python train.py --head_dim=64 --intermediate_size=448 --vocab_size=7817 --norm="rmsnorm" --norm_eps=1e-05 --rope_fraction=1.0 --bias="none" --parallel_block=false --init_std_up=0.0455 --init_std_down=0.00579 --beta1=0.95 --beta2=0.99 --weight_decay=0.034 --max_steps=5148
Each number is 50 + 15 x the weight over its row's rms, rounded and kept within 0 to 99. Layers, rows and columns count from 0. The size before them is the row's rms in percent of the matrix's.

# layer 6 attention output, 160x128, rms 0.131, rows 0-54, columns 0-127
098:64 43 58 43 73 37 59 47 71 59 52 64 59 27 54 81 35 56 49 59 51 28 38 47 64 54 49 22 69 41 59 20 61 54 40 64 19 37 44 47 58 29 27 36 49 48 61 41 63 25 73 79 48 32 34 43 44 72 46 64 30 61 23 72 60 62 86 29 52 54 67 26 36 42 49 53 62 36 64 30 24 57 28 33 44 65 63 45 37 56 24 47 40 82 72 34 26 52 48 60 60 49 59 74 35 47 43 52 48 27 58 47 78 44 72 42 46 49 64 51 66 40 47 31 59 46 36 43
103:61 54 45 39 63 70 56 35 47 51 42 55 60 49 38 41 58 29 66 49 31 25 51 44 47 59 57 45 56 35 61 43 30 51 46 60 76 26 38 66 47 75 34 76 36 69 45 53 17 54 33 65 39 45 32 41 42 31 59 40 64 49 50 38 46 57 55 16 57 56 56 48 52 46 58 30 16 55 55 58 44 46 29 69 29 46 66 54 52 47 83 66 38 37 49 42 72 74 57 64 66 68 66 56 58 63 65 58 55 77 75 42 37 61 42 44 42 84 80 64 44 99 23 54 41 52 20 47
104:54 60 30 47 67 37 53 68 59 52 47 59 61 10 40 67 56 68 55 42 52 43 63 47 44 58 60 44 45 35 65 60 36 42 12 65 43 66 31 52 38 16 41 64 62 44 53 68 65 31 46 57 71 42 67 60 60 29 30 72 46 82 39 48 55 47 54 65 81 35 31 45 53 59 53 48 35 30 52 83 58 48 73 38 80 74 55 69 70 39 86 62 39 37 54 72 59 66 47 31 73 53 67 40 42 38 42 36 35 68 33 45 29 35 30 47 54 68 46 50 47 49 55 29 64 50 63 25
097:49 45 63 57 27 31 20 54 54 60 34 80 39 25 53 34 53 49 73 65 49 60 72 38 33 43 48 58 53 50 55 41 44 20 47 51 62 59 64 65 63 57 52 31 64 99 67 73 66 36 59 24 50 49 65 27 38 59 41 53 49 54 67 73 38 52 49 51 51 49 50 59 69 54 54 38 60 51 63 37 49 55 46 41 58 62 56 76 45 39 82 11 53 40 65 43 69 23 50 59 63 49 42 50 65 48 73 33 69 67 35 73 63 58 57 31 42 18 42 45 70 38 64 57 54 59 25 17
104:61 52 65 53 56 53 79 37 43 42 48 69 67 44 55 57 32 54 31 68 55 59 60 62 48 42 40 43 37 61 20 55 43 53 61 49 53 12 63 42 28 41 57 85 63 58 56 55 72 44 33 46 44 75 67 55 65 60 26 51 53 45 51 88 69 46 48 51 60 53 34 40 55 79 45 66 58 79 42 86 55 35 55 53 35 58 43 45 52 09 60 63 66 38 47 69 43 42 51 42 48 72 52 40 21 56 71 51 76 46 58 74 60 52 60 73 55 40 54 49 21 92 50 48 31 32 72 50
110:50 62 56 55 47 78 54 42 66 38 51 70 64 42 40 54 77 41 73 65 66 53 83 50 39 44 43 45 38 24 53 23 72 66 39 14 50 57 48 50 97 32 42 41 31 48 66 63 37 46 76 39 43 40 66 65 43 26 27 47 36 41 65 53 73 65 44 60 39 56 44 27 36 41 73 42 52 55 44 55 60 45 30 37 17 60 49 45 53 70 58 58 32 55 63 49 73 44 19 39 57 41 27 52 47 28 40 42 33 61 39 43 44 54 51 29 31 77 51 50 52 38 26 27 54 48 80 43
102:58 62 65 34 56 55 62 53 65 23 62 54 74 58 56 43 08 57 53 39 15 59 20 55 42 75 05 39 58 58 45 40 68 45 53 40 54 25 62 32 38 30 53 57 33 59 52 52 57 54 21 44 68 64 28 77 45 76 44 63 61 64 35 59 60 59 23 53 61 66 50 27 46 30 39 47 74 46 53 67 47 44 56 69 47 59 57 34 40 16 41 39 71 64 27 59 42 48 46 30 62 43 28 47 71 55 33 60 64 48 60 34 44 33 57 35 59 49 42 68 44 56 17 51 31 45 41 55
092:55 60 21 31 65 77 43 33 40 35 58 40 33 81 56 71 43 51 50 31 36 57 56 29 60 48 63 38 56 49 44 41 62 58 44 60 76 57 54 59 33 34 59 48 50 62 35 39 65 44 65 31 76 43 44 39 50 44 84 73 30 39 37 34 69 55 65 60 60 65 37 34 15 41 47 23 29 62 43 61 89 40 42 62 53 48 65 57 37 29 54 56 56 34 48 52 59 46 52 43 83 47 17 48 64 40 55 60 24 44 47 59 51 61 68 75 12 47 41 67 48 34 17 62 41 49 57 41
103:60 67 45 31 71 57 29 52 44 75 51 69 26 66 53 55 43 58 39 35 62 71 50 21 34 55 32 39 40 50 43 48 69 52 53 61 48 50 86 06 32 67 20 65 34 39 37 74 45 45 57 48 62 33 37 31 46 56 47 59 55 57 51 42 55 28 47 70 69 26 49 76 48 45 84 41 38 71 43 52 35 63 80 40 71 44 32 28 68 26 61 49 33 29 55 53 25 51 47 55 65 61 70 57 61 43 52 23 80 36 51 43 60 48 74 58 34 41 44 48 66 42 57 56 37 48 57 28
101:50 52 28 65 42 57 52 37 40 31 52 74 44 57 27 16 80 40 44 48 33 49 81 70 22 51 66 54 71 35 49 75 56 38 43 30 57 72 60 70 54 56 55 62 40 70 38 58 40 59 60 54 43 54 44 48 61 60 14 63 58 36 72 40 42 45 48 17 50 52 71 60 57 71 16 55 43 41 45 30 46 66 48 29 56 51 25 37 49 14 36 21 47 55 49 34 62 71 33 50 43 35 72 39 43 55 57 37 45 60 46 49 60 74 14 60 63 41 64 43 32 43 22 42 43 56 45 64
107:35 51 38 48 45 45 71 67 49 57 77 55 38 65 18 30 47 38 61 47 52 59 49 63 31 84 59 41 54 52 52 26 52 56 67 54 40 56 72 16 54 30 61 52 44 56 53 65 39 78 41 44 63 35 32 52 27 33 70 50 47 57 45 21 43 64 49 63 55 27 47 47 56 60 48 64 31 41 32 47 26 39 31 28 57 51 22 18 67 57 80 53 49 42 55 60 52 73 65 40 64 45 48 39 67 30 45 15 68 54 44 06 14 47 37 41 50 65 59 69 54 48 51 54 39 60 42 72
088:55 43 40 72 63 46 42 61 41 24 71 38 79 52 61 63 41 43 19 81 41 59 61 79 40 45 72 60 30 51 43 38 60 25 52 51 47 37 62 61 69 55 47 47 48 26 70 62 58 47 47 44 49 14 56 57 46 37 39 46 59 64 58 50 38 47 41 52 42 48 46 66 60 37 47 69 31 49 05 37 24 53 55 55 56 58 52 56 60 49 55 58 49 53 58 48 61 17 76 30 37 62 44 69 38 18 63 39 71 54 41 37 63 60 27 40 22 38 29 52 71 26 87 39 24 33 43 39
109:65 43 35 46 61 75 80 45 59 45 78 34 45 63 57 73 58 50 45 44 30 50 54 23 48 38 60 43 58 34 56 71 59 40 54 54 75 40 25 51 35 56 71 69 61 23 58 46 58 59 71 41 46 46 51 47 41 46 57 51 47 29 74 57 40 69 51 35 71 57 14 45 64 54 85 57 38 69 75 55 52 82 71 15 48 23 45 53 46 65 65 69 50 56 42 51 44 45 32 29 53 44 35 66 56 58 23 46 48 38 33 60 65 57 44 79 50 71 75 32 44 20 37 32 44 57 58 28
106:48 46 65 42 75 85 57 52 67 53 37 49 48 72 40 66 63 48 28 16 42 37 41 32 49 50 67 50 42 31 36 37 51 62 69 40 37 88 37 76 38 31 26 64 40 38 51 65 48 25 63 29 56 57 58 53 14 20 25 41 53 40 71 57 42 54 39 52 24 49 37 20 72 44 68 41 44 62 30 64 60 47 58 55 42 36 67 65 63 64 46 43 49 68 66 57 34 56 43 43 38 43 71 54 50 31 49 50 48 33 53 69 94 59 68 33 48 72 37 54 45 39 43 60 58 68 67 55
102:47 55 48 55 53 38 57 28 77 30 44 63 72 53 58 49 35 38 34 65 68 70 23 41 55 26 30 50 20 53 63 71 72 43 60 57 23 69 36 39 60 71 30 38 58 69 79 46 42 53 50 28 54 56 61 27 47 45 37 70 49 32 76 30 38 46 36 41 53 29 45 64 40 32 52 44 25 42 69 55 68 70 48 34 51 77 40 38 59 47 25 33 49 28 44 59 63 53 46 47 62 41 28 53 72 30 76 34 58 29 57 43 57 54 43 34 37 24 22 51 58 39 60 77 59 45 80 44
089:40 76 52 74 53 41 39 39 59 38 54 31 24 59 71 44 61 44 50 64 36 72 37 73 49 40 47 80 30 39 41 61 32 47 37 65 62 39 49 32 28 38 68 13 73 87 26 61 80 46 31 74 38 30 53 55 61 65 69 47 33 33 60 56 39 54 51 53 67 39 35 44 44 57 57 17 47 41 55 72 48 55 60 69 70 44 49 68 31 54 45 55 60 75 64 49 75 29 63 48 48 60 30 55 58 60 49 61 39 62 56 38 36 54 60 43 53 73 24 23 72 68 59 74 59 39 52 39
103:39 26 58 81 72 51 48 63 50 20 72 44 29 62 25 66 53 25 68 45 66 62 47 55 19 05 60 60 46 55 68 69 65 51 33 45 69 55 29 62 65 33 41 27 83 45 63 56 46 28 84 72 51 45 42 65 69 67 70 55 43 51 57 83 59 39 54 45 52 55 35 37 40 49 47 46 50 47 65 31 55 59 36 43 50 58 47 46 67 64 45 80 60 67 46 34 65 49 62 49 39 59 47 69 41 46 58 31 06 44 44 61 46 54 36 50 50 77 62 50 48 46 37 58 58 40 58 71
090:61 30 19 50 42 51 41 35 49 52 54 63 34 71 43 71 40 43 28 32 48 57 48 52 58 56 46 41 38 35 56 45 56 76 47 47 12 46 68 62 53 53 40 52 42 54 26 38 42 65 74 62 66 48 34 41 46 53 50 78 76 63 49 73 44 34 89 61 47 49 54 61 29 61 77 51 37 63 56 73 28 41 75 34 51 53 49 42 37 41 79 48 42 68 73 36 49 56 50 86 69 37 41 67 61 33 44 56 57 54 60 59 43 60 77 69 56 63 67 35 26 74 37 60 77 88 41 52
101:53 33 62 35 67 52 43 46 37 52 58 55 74 72 59 69 26 67 43 38 53 40 62 30 50 36 56 52 55 30 63 37 15 69 27 50 41 64 46 44 63 58 33 45 57 48 46 45 56 37 63 47 40 33 47 56 58 63 70 64 53 59 54 33 47 74 42 55 80 55 39 56 27 43 30 64 44 25 78 46 66 36 40 46 44 72 39 88 40 26 33 54 57 63 58 51 90 19 57 23 36 40 33 54 46 32 47 57 82 29 63 63 30 28 43 56 53 30 49 53 59 34 73 57 65 60 17 61
104:69 39 52 43 47 37 71 39 45 36 48 64 47 29 77 46 68 36 65 61 75 30 49 84 41 17 67 41 34 35 53 61 46 55 60 15 47 10 31 36 53 61 35 38 35 29 38 47 36 74 60 52 53 46 37 52 55 66 34 43 41 23 55 41 34 51 55 62 42 59 58 18 53 54 52 47 55 33 41 80 49 67 26 41 45 36 40 30 75 62 54 49 46 84 57 71 49 50 32 64 26 37 73 63 60 40 42 71 66 58 45 56 46 44 51 57 38 56 77 26 33 66 38 74 46 72 57 54
082:38 36 54 48 58 65 45 42 28 36 37 37 44 64 24 39 52 71 26 56 69 54 70 55 33 41 61 36 37 34 40 46 49 43 47 56 41 55 30 61 65 65 62 38 19 37 47 19 46 61 75 66 37 28 41 48 50 47 56 31 77 27 44 44 40 72 63 46 40 49 61 45 58 50 32 62 63 44 69 41 78 56 33 36 40 39 53 27 60 39 46 43 67 49 45 22 63 38 39 83 35 58 51 53 42 62 35 68 00 20 29 40 43 55 66 82 40 50 56 42 23 38 65 52 76 49 41 42
097:42 79 43 60 66 50 34 47 51 56 41 26 48 29 50 50 72 57 82 00 54 69 54 54 41 59 58 47 73 38 52 56 41 66 40 37 42 39 51 38 28 32 56 52 60 50 41 43 51 38 74 32 49 45 36 55 53 56 36 31 41 36 59 54 55 44 62 47 41 53 81 28 45 51 53 33 26 33 66 45 13 44 68 75 51 53 41 55 46 60 55 40 19 38 69 62 39 47 64 45 50 70 55 56 88 26 36 39 45 40 41 58 25 39 54 34 46 34 39 21 60 25 37 63 10 50 52 61
102:63 64 58 43 34 37 31 33 29 61 58 26 42 47 39 57 47 50 50 42 39 67 73 42 80 60 70 43 45 57 32 42 52 40 45 20 27 54 52 36 64 58 46 13 19 34 54 73 49 38 39 28 43 63 62 50 56 56 52 44 49 49 50 56 49 43 51 49 52 52 29 31 25 17 40 43 75 47 36 51 50 55 56 37 32 45 40 70 64 78 26 61 60 35 31 67 49 26 35 40 47 33 53 27 64 51 45 51 51 53 53 51 91 56 86 54 68 17 52 74 34 54 27 56 58 73 49 78
107:80 55 74 34 28 72 51 67 57 67 13 71 32 36 33 39 45 51 27 55 47 49 60 52 45 60 40 20 60 58 55 42 19 33 60 33 46 49 57 45 31 55 48 59 43 35 65 49 49 37 35 60 27 35 70 57 54 24 31 40 63 70 46 35 54 59 42 40 51 42 68 40 69 37 42 72 59 49 44 61 64 69 40 60 44 49 57 67 19 43 61 40 32 16 42 32 50 53 32 42 77 46 79 32 74 39 17 62 42 62 52 66 29 49 41 60 60 20 31 43 70 53 58 52 39 50 66 31
102:32 55 51 62 68 32 56 52 44 75 66 42 34 49 38 66 51 40 63 28 71 37 39 42 78 62 58 38 47 40 38 33 36 82 66 61 48 32 56 49 53 40 48 64 55 50 54 45 41 42 57 83 42 60 48 48 47 71 76 71 84 45 40 53 50 22 85 44 67 43 43 52 52 68 64 96 51 48 49 77 22 71 53 18 64 65 54 57 60 71 59 58 43 52 78 67 45 59 60 67 42 61 38 52 20 45 27 56 64 36 47 43 46 26 55 45 38 48 42 36 70 44 44 64 49 64 79 35
094:41 51 62 40 53 60 67 36 16 54 68 57 46 45 41 49 46 50 57 50 31 53 45 43 52 36 38 34 41 48 23 32 53 59 39 45 41 42 47 43 40 53 39 32 55 29 52 64 35 58 46 74 48 43 40 80 41 53 72 39 45 74 16 64 48 36 45 75 54 52 43 64 38 49 40 44 33 56 65 43 44 43 84 60 68 70 18 54 62 60 38 82 58 66 70 50 25 47 58 99 30 57 37 83 42 59 54 46 64 73 59 25 40 68 68 52 57 46 67 61 16 80 58 50 59 60 59 64
120:46 64 46 28 40 61 63 60 37 72 83 32 60 52 70 58 76 57 07 30 45 55 58 66 55 51 36 60 54 65 76 72 43 36 55 58 39 38 42 30 47 37 41 43 51 51 47 33 56 29 62 33 43 38 45 28 30 53 29 31 52 35 51 39 51 43 76 68 46 29 27 77 63 35 47 60 30 49 54 54 50 58 65 48 49 66 28 46 62 34 44 44 63 73 42 76 37 59 33 23 29 44 45 43 50 49 33 37 89 51 60 58 17 39 57 62 53 12 54 63 76 47 55 30 58 50 35 48
103:37 38 51 91 73 33 56 34 27 65 69 56 20 62 69 74 59 31 70 45 46 56 53 52 49 50 41 47 34 30 48 50 60 54 47 30 29 52 52 39 52 31 53 46 59 65 71 37 55 37 34 80 55 61 48 67 84 47 38 43 37 47 69 48 36 55 70 43 46 50 36 59 52 73 43 49 53 47 18 68 48 48 50 54 56 48 49 59 44 50 53 60 40 72 57 29 52 65 71 57 84 23 38 76 15 39 49 27 40 56 44 38 69 55 63 29 87 67 76 40 59 60 40 44 56 61 75 70
100:46 65 87 47 52 55 52 48 34 48 47 61 36 51 10 37 77 35 55 61 41 23 44 30 83 33 35 29 62 53 41 58 58 39 48 31 41 76 27 41 65 44 55 43 33 55 49 54 54 75 21 69 38 44 59 71 47 48 50 61 52 41 63 80 47 53 38 20 68 47 64 43 70 54 51 61 48 44 58 63 41 77 51 55 62 40 40 50 36 65 13 37 52 42 74 47 44 81 27 59 37 58 48 56 47 41 06 64 41 57 44 49 65 39 40 22 66 23 52 50 24 56 44 48 63 58 47 39
093:66 57 37 51 43 34 60 42 43 36 60 45 44 73 38 52 54 42 72 50 55 43 60 57 64 60 69 59 51 60 82 51 26 47 38 40 55 48 11 47 51 00 60 45 33 70 46 46 49 57 43 62 84 74 60 32 57 48 53 72 35 59 27 69 32 39 82 24 51 53 48 48 66 27 49 43 43 27 39 46 59 47 58 34 46 41 35 34 21 68 52 48 63 57 78 46 45 47 54 57 69 62 56 40 21 79 45 34 64 74 58 68 21 71 24 54 49 51 48 45 49 47 30 58 32 42 63 33
092:32 59 71 45 58 55 40 51 49 66 23 67 50 48 48 40 38 55 47 60 43 36 24 51 56 54 22 34 56 45 49 58 55 26 67 33 40 47 52 36 53 33 64 64 78 64 76 40 64 62 17 47 62 47 41 10 38 56 56 29 60 67 39 54 22 30 46 28 54 55 67 56 47 38 40 41 58 53 28 56 27 60 34 63 50 46 38 50 30 00 26 51 69 48 60 71 54 70 50 26 60 18 37 75 52 66 48 78 47 54 42 36 65 45 47 50 41 52 58 34 77 39 50 47 70 39 26 58
110:36 50 78 51 67 45 53 66 68 26 39 54 69 40 54 47 56 41 55 82 54 58 60 58 65 67 63 38 66 60 34 46 54 32 61 48 49 52 52 22 37 34 37 50 41 72 37 61 37 62 45 60 70 44 50 51 80 45 32 19 52 67 46 44 48 20 63 54 48 24 67 53 64 71 60 43 60 51 67 56 64 31 53 29 48 48 76 69 35 22 72 67 54 40 34 43 76 91 54 39 75 79 67 56 38 70 65 32 51 67 77 77 29 42 65 53 61 51 77 37 50 64 51 59 43 47 59 60
096:50 49 66 32 69 44 68 51 35 45 66 43 37 29 62 45 50 48 46 55 71 41 45 32 26 65 53 50 40 47 56 44 48 43 52 45 55 57 65 33 47 40 53 30 42 20 28 43 59 38 60 46 69 41 33 46 53 13 28 36 83 63 42 54 42 52 32 65 44 17 86 43 55 63 47 36 71 52 87 76 68 20 61 56 45 54 51 22 48 44 39 60 42 62 57 51 64 43 44 45 96 61 56 29 82 71 46 65 40 59 41 59 45 55 63 50 55 52 40 62 49 58 36 77 70 54 81 28
094:51 65 73 73 40 50 44 59 39 48 42 44 64 41 50 60 66 54 55 30 70 50 85 44 39 60 53 76 36 36 41 57 38 47 46 64 27 51 65 39 31 29 30 76 64 62 53 44 65 45 57 37 61 54 53 67 57 45 33 62 54 45 46 49 50 36 44 15 58 53 54 45 75 87 46 56 69 29 57 37 38 61 36 26 25 20 44 11 40 37 29 61 52 48 51 65 42 71 50 42 27 58 34 43 51 82 38 25 05 54 37 26 63 70 37 44 52 49 67 36 58 47 71 55 46 35 54 42
098:65 61 44 50 51 60 36 50 77 64 50 20 76 43 69 51 44 43 53 58 51 40 55 41 54 46 62 76 55 32 37 62 41 46 40 49 77 63 50 57 57 57 44 62 62 58 37 66 40 21 28 32 64 64 18 62 12 41 42 76 53 78 76 73 50 42 43 53 56 72 71 66 48 69 65 34 29 58 56 35 42 40 78 71 44 35 46 60 47 74 73 36 44 53 59 61 41 42 35 40 64 51 35 19 51 45 71 65 64 43 57 62 46 61 30 66 23 63 49 34 43 39 34 66 24 71 70 34
096:60 56 39 44 47 36 49 48 61 62 41 66 29 27 33 48 43 60 54 47 52 60 33 63 33 70 45 58 35 73 39 33 53 38 74 43 64 55 68 41 78 72 47 26 46 53 51 61 52 63 48 42 65 63 52 15 79 62 33 61 63 65 52 52 77 57 43 65 49 58 67 51 62 61 52 33 48 64 57 55 55 33 70 84 15 29 26 39 53 25 57 52 59 50 20 40 72 38 43 77 65 38 60 31 60 55 50 61 54 49 92 45 50 42 77 55 61 59 89 39 63 50 61 18 52 58 54 55
108:19 69 59 57 49 30 57 43 44 41 50 36 27 29 35 69 53 32 25 39 54 61 61 54 84 46 42 61 67 61 58 60 61 78 60 55 41 49 73 57 51 68 48 76 53 50 49 36 53 56 80 48 67 22 67 64 69 43 63 73 57 46 34 68 41 49 67 55 64 55 60 43 25 41 44 41 45 39 42 27 82 40 50 37 56 63 40 37 30 50 52 61 58 38 29 37 68 76 17 57 52 54 56 50 77 47 60 19 36 56 50 58 27 51 45 46 53 99 51 52 34 62 34 31 56 71 60 41
113:50 53 49 82 50 38 36 36 30 34 51 50 54 42 32 51 50 29 36 62 57 56 76 81 47 74 59 59 68 59 34 51 51 62 72 48 37 56 70 55 35 55 55 46 40 36 50 73 57 34 57 71 47 18 53 39 48 33 74 63 33 40 40 40 24 29 57 23 33 65 75 53 45 52 64 48 58 55 39 21 34 55 49 42 40 50 49 14 39 63 23 59 50 44 65 68 62 58 55 72 60 11 54 44 48 36 58 42 36 54 64 70 77 82 45 71 39 34 29 35 46 32 52 78 47 71 45 61
097:54 76 46 62 39 50 35 25 63 23 53 54 66 55 43 64 51 35 53 63 47 43 32 31 51 37 62 60 36 54 37 49 57 48 78 43 48 67 68 50 48 75 47 28 58 28 46 27 60 51 43 48 66 45 48 63 37 61 43 24 35 64 58 67 53 58 56 37 53 49 71 24 65 27 40 24 68 25 89 33 53 33 39 41 43 50 50 33 50 51 48 28 42 62 53 27 56 52 44 61 42 80 62 41 63 49 16 89 35 48 69 53 49 32 72 36 16 50 70 65 75 34 24 54 52 47 50 71
099:51 38 44 47 33 34 64 40 51 55 50 76 47 48 36 79 21 57 37 82 44 40 84 64 32 38 75 48 48 65 52 68 55 56 34 75 27 57 45 50 65 49 49 59 37 49 73 42 51 77 43 56 74 41 71 64 33 72 67 66 62 88 63 60 67 60 43 59 69 50 38 41 28 59 61 71 72 67 20 69 53 67 53 27 42 37 66 56 34 32 67 58 45 50 53 39 52 58 48 77 73 47 43 54 42 27 53 31 36 58 52 41 65 36 67 39 59 45 75 56 39 31 28 29 38 33 61 51
102:70 54 57 46 41 68 66 56 26 45 59 19 49 55 54 32 58 68 56 31 44 49 33 41 54 37 45 48 37 41 21 28 15 29 46 16 54 45 60 54 60 23 59 38 59 45 30 62 43 57 21 39 53 74 67 56 87 22 46 41 35 31 56 46 43 55 54 80 40 62 56 27 78 75 32 51 59 41 64 49 38 52 56 57 31 30 45 53 52 42 37 49 52 52 26 72 64 57 28 50 53 49 46 34 49 72 45 75 67 77 60 47 34 63 73 55 63 71 63 41 30 48 31 47 63 70 37 66
105:68 44 51 46 49 34 58 41 44 78 36 37 51 78 56 69 32 48 39 23 45 60 54 61 34 62 47 55 48 64 47 39 53 45 62 47 46 27 70 45 48 57 50 44 62 52 37 24 45 19 43 25 48 92 80 59 62 54 51 61 44 19 42 23 43 54 42 74 32 76 60 29 59 57 41 60 60 32 64 55 44 56 60 64 34 65 46 37 56 66 58 53 44 39 30 47 75 43 14 35 77 27 23 53 51 45 63 66 55 13 71 54 57 62 63 46 75 53 45 46 59 39 69 78 42 59 62 29
091:37 56 39 53 42 42 70 62 57 58 32 53 78 26 59 39 75 35 67 81 48 46 62 38 79 43 61 36 37 61 54 31 46 50 66 46 23 73 51 78 75 28 40 51 76 43 37 55 36 49 70 55 51 25 52 49 47 74 63 48 56 53 55 50 50 47 61 43 38 33 79 59 51 64 30 34 33 53 52 41 31 40 68 40 67 56 60 72 63 65 53 67 69 70 50 64 47 51 55 32 66 64 51 45 59 21 48 19 70 63 08 58 40 58 37 34 29 68 67 63 81 52 48 42 62 46 68 33
087:49 37 84 26 43 43 44 75 60 52 68 39 63 60 42 34 58 42 74 46 62 70 59 45 20 52 46 27 65 64 51 43 35 47 65 41 69 45 27 47 58 30 46 49 73 68 37 50 54 70 61 61 34 79 45 35 46 27 43 39 76 67 57 70 42 43 41 47 51 67 67 34 40 19 53 37 62 53 49 34 46 49 34 77 26 39 33 67 62 65 41 59 46 56 49 34 58 53 36 32 32 30 35 59 35 68 44 21 40 68 55 78 64 58 74 70 57 59 43 19 52 43 60 61 66 69 20 73
093:53 58 42 33 40 53 79 58 34 53 59 40 39 70 34 40 69 44 35 63 47 72 38 51 68 17 58 66 55 56 63 48 47 49 48 52 29 36 48 63 53 27 54 44 55 64 60 43 41 72 40 58 33 43 36 45 54 69 72 62 42 33 25 26 18 29 51 59 38 72 45 67 62 43 58 74 34 48 74 24 43 62 20 46 65 46 39 82 49 52 46 46 81 35 57 51 34 28 53 41 15 65 54 54 08 53 49 65 16 46 53 52 46 49 32 56 33 60 30 60 53 26 75 54 56 34 49 55
103:19 43 60 50 39 31 75 32 47 42 51 42 64 51 75 77 25 57 51 39 42 54 65 36 55 89 44 36 45 43 69 52 56 52 28 62 38 29 46 50 28 55 40 61 66 55 30 52 65 54 42 40 47 64 52 38 60 69 50 64 45 49 55 23 50 46 55 40 76 32 37 23 37 70 46 55 57 52 69 75 45 45 67 26 44 22 76 57 60 33 87 56 63 44 58 65 63 76 50 53 68 64 70 59 36 52 78 20 39 38 58 34 36 64 47 51 49 38 62 31 67 73 67 70 21 49 42 43
113:50 54 52 32 54 56 60 55 60 57 16 53 40 48 54 45 56 40 29 74 39 61 51 66 18 56 64 73 69 59 26 48 73 46 39 33 42 50 29 39 24 72 29 61 26 46 39 57 42 78 49 50 49 53 44 30 51 57 44 50 53 49 43 57 83 45 62 33 59 64 73 19 57 82 33 45 69 45 51 42 43 42 52 33 52 46 29 55 67 45 40 46 72 39 25 35 37 46 32 53 19 25 50 32 29 75 49 75 29 57 50 43 80 54 66 63 39 75 71 53 33 59 27 45 39 47 59 73
098:52 66 37 72 19 82 33 28 66 34 51 44 46 49 33 45 76 35 67 48 29 57 50 34 69 64 37 50 56 56 42 75 46 51 65 39 69 56 69 53 33 42 40 54 59 35 53 72 54 41 52 47 66 49 83 69 90 45 29 55 43 60 19 48 52 37 63 61 43 40 75 22 31 91 37 48 70 47 56 32 47 39 43 55 55 42 40 63 44 46 69 76 21 48 42 33 54 54 37 66 41 52 52 35 58 65 76 44 46 67 44 25 52 29 31 59 35 59 31 42 53 39 32 40 56 33 39 43
100:52 43 42 41 56 72 16 64 55 77 54 52 58 63 58 49 20 67 49 47 84 35 53 61 57 30 51 73 48 63 31 45 69 70 23 39 56 39 40 26 72 69 73 72 46 45 63 52 70 39 40 15 66 43 43 46 30 48 34 90 14 60 48 57 68 56 70 54 70 34 48 58 51 47 83 66 48 59 27 56 67 70 44 55 57 63 62 54 39 61 58 52 48 47 57 58 20 67 54 41 47 49 52 39 60 53 37 84 52 65 49 33 44 47 54 61 62 40 39 69 66 51 33 48 22 45 50 57
096:79 56 54 56 68 30 41 68 43 45 23 75 53 48 43 46 41 50 51 18 38 75 51 71 49 58 55 53 72 32 37 49 73 70 42 77 34 38 26 57 58 56 39 42 45 36 52 47 43 52 53 53 42 43 58 37 50 47 38 50 40 39 57 87 59 37 68 13 51 26 47 69 59 49 58 38 55 60 44 45 39 36 60 40 49 55 39 65 63 36 34 37 00 63 52 33 51 52 50 53 61 44 67 58 58 26 46 73 47 42 55 55 65 20 63 43 88 44 94 39 57 41 62 22 37 43 47 59
095:81 51 58 69 54 51 53 40 68 63 41 53 45 55 60 47 25 31 68 38 53 59 55 27 33 60 70 73 28 18 54 50 38 47 46 59 58 70 56 62 49 31 32 65 52 55 35 87 32 25 33 55 83 62 47 72 33 59 32 36 70 62 67 38 43 20 66 34 39 59 56 48 73 64 63 46 40 55 56 48 81 58 56 59 70 69 46 59 60 52 71 48 74 36 75 61 35 51 57 32 62 67 56 53 46 44 53 30 54 37 22 47 51 50 39 49 45 41 64 37 23 77 40 61 23 39 33 27
103:59 70 71 51 57 44 51 55 32 48 29 54 45 55 34 56 39 49 50 49 70 32 38 20 77 47 64 25 54 41 34 51 49 59 58 58 70 50 40 28 34 68 58 52 53 38 32 54 67 47 57 37 41 61 66 66 47 26 62 36 38 45 43 49 42 53 24 77 59 49 22 37 45 45 50 18 61 63 47 81 73 26 43 79 26 71 80 72 48 62 37 58 65 56 48 46 64 47 59 52 31 30 41 67 68 49 55 48 37 54 89 76 24 57 69 45 43 66 52 79 58 54 86 43 54 71 52 57
104:45 52 78 80 52 37 39 58 85 51 49 42 31 51 52 37 60 67 52 70 51 70 16 26 56 39 80 57 84 40 50 73 40 48 49 58 27 53 64 63 46 51 53 40 47 74 62 47 60 37 50 50 70 50 37 58 55 34 35 65 37 65 41 47 31 23 47 42 60 40 52 66 42 38 36 26 36 42 40 50 17 62 77 42 47 65 83 53 47 50 60 32 40 31 76 51 43 76 35 62 55 64 62 66 56 53 38 26 61 48 43 25 34 28 59 58 73 30 44 32 73 27 52 35 33 43 45 40
100:51 59 45 74 60 29 51 66 47 57 61 57 19 76 31 48 84 50 49 67 49 42 42 59 62 51 44 43 59 51 56 44 83 47 33 19 27 32 32 65 43 36 33 23 52 00 47 39 54 51 65 34 54 50 54 75 59 51 32 45 37 46 44 67 58 49 52 53 54 29 59 50 26 16 59 57 50 34 63 19 74 29 55 63 52 43 53 32 55 42 46 56 38 57 48 40 56 61 38 37 35 33 37 19 41 40 41 25 40 59 20 69 51 37 34 48 74 59 54 59 51 48 62 40 35 38 76 44
102:47 33 36 50 46 51 86 43 78 21 58 58 36 35 42 48 60 54 50 72 61 31 54 48 43 55 62 35 44 57 70 65 75 34 61 59 62 51 45 36 66 42 54 68 37 51 46 36 55 51 58 49 38 55 68 35 39 62 42 54 62 56 69 83 65 48 54 25 56 70 23 36 46 56 60 63 45 48 57 82 70 59 58 56 62 73 42 47 35 32 49 45 68 79 67 18 69 38 49 46 24 39 16 42 32 59 30 59 32 40 45 58 30 69 27 32 23 44 74 65 51 69 41 29 54 57 68 78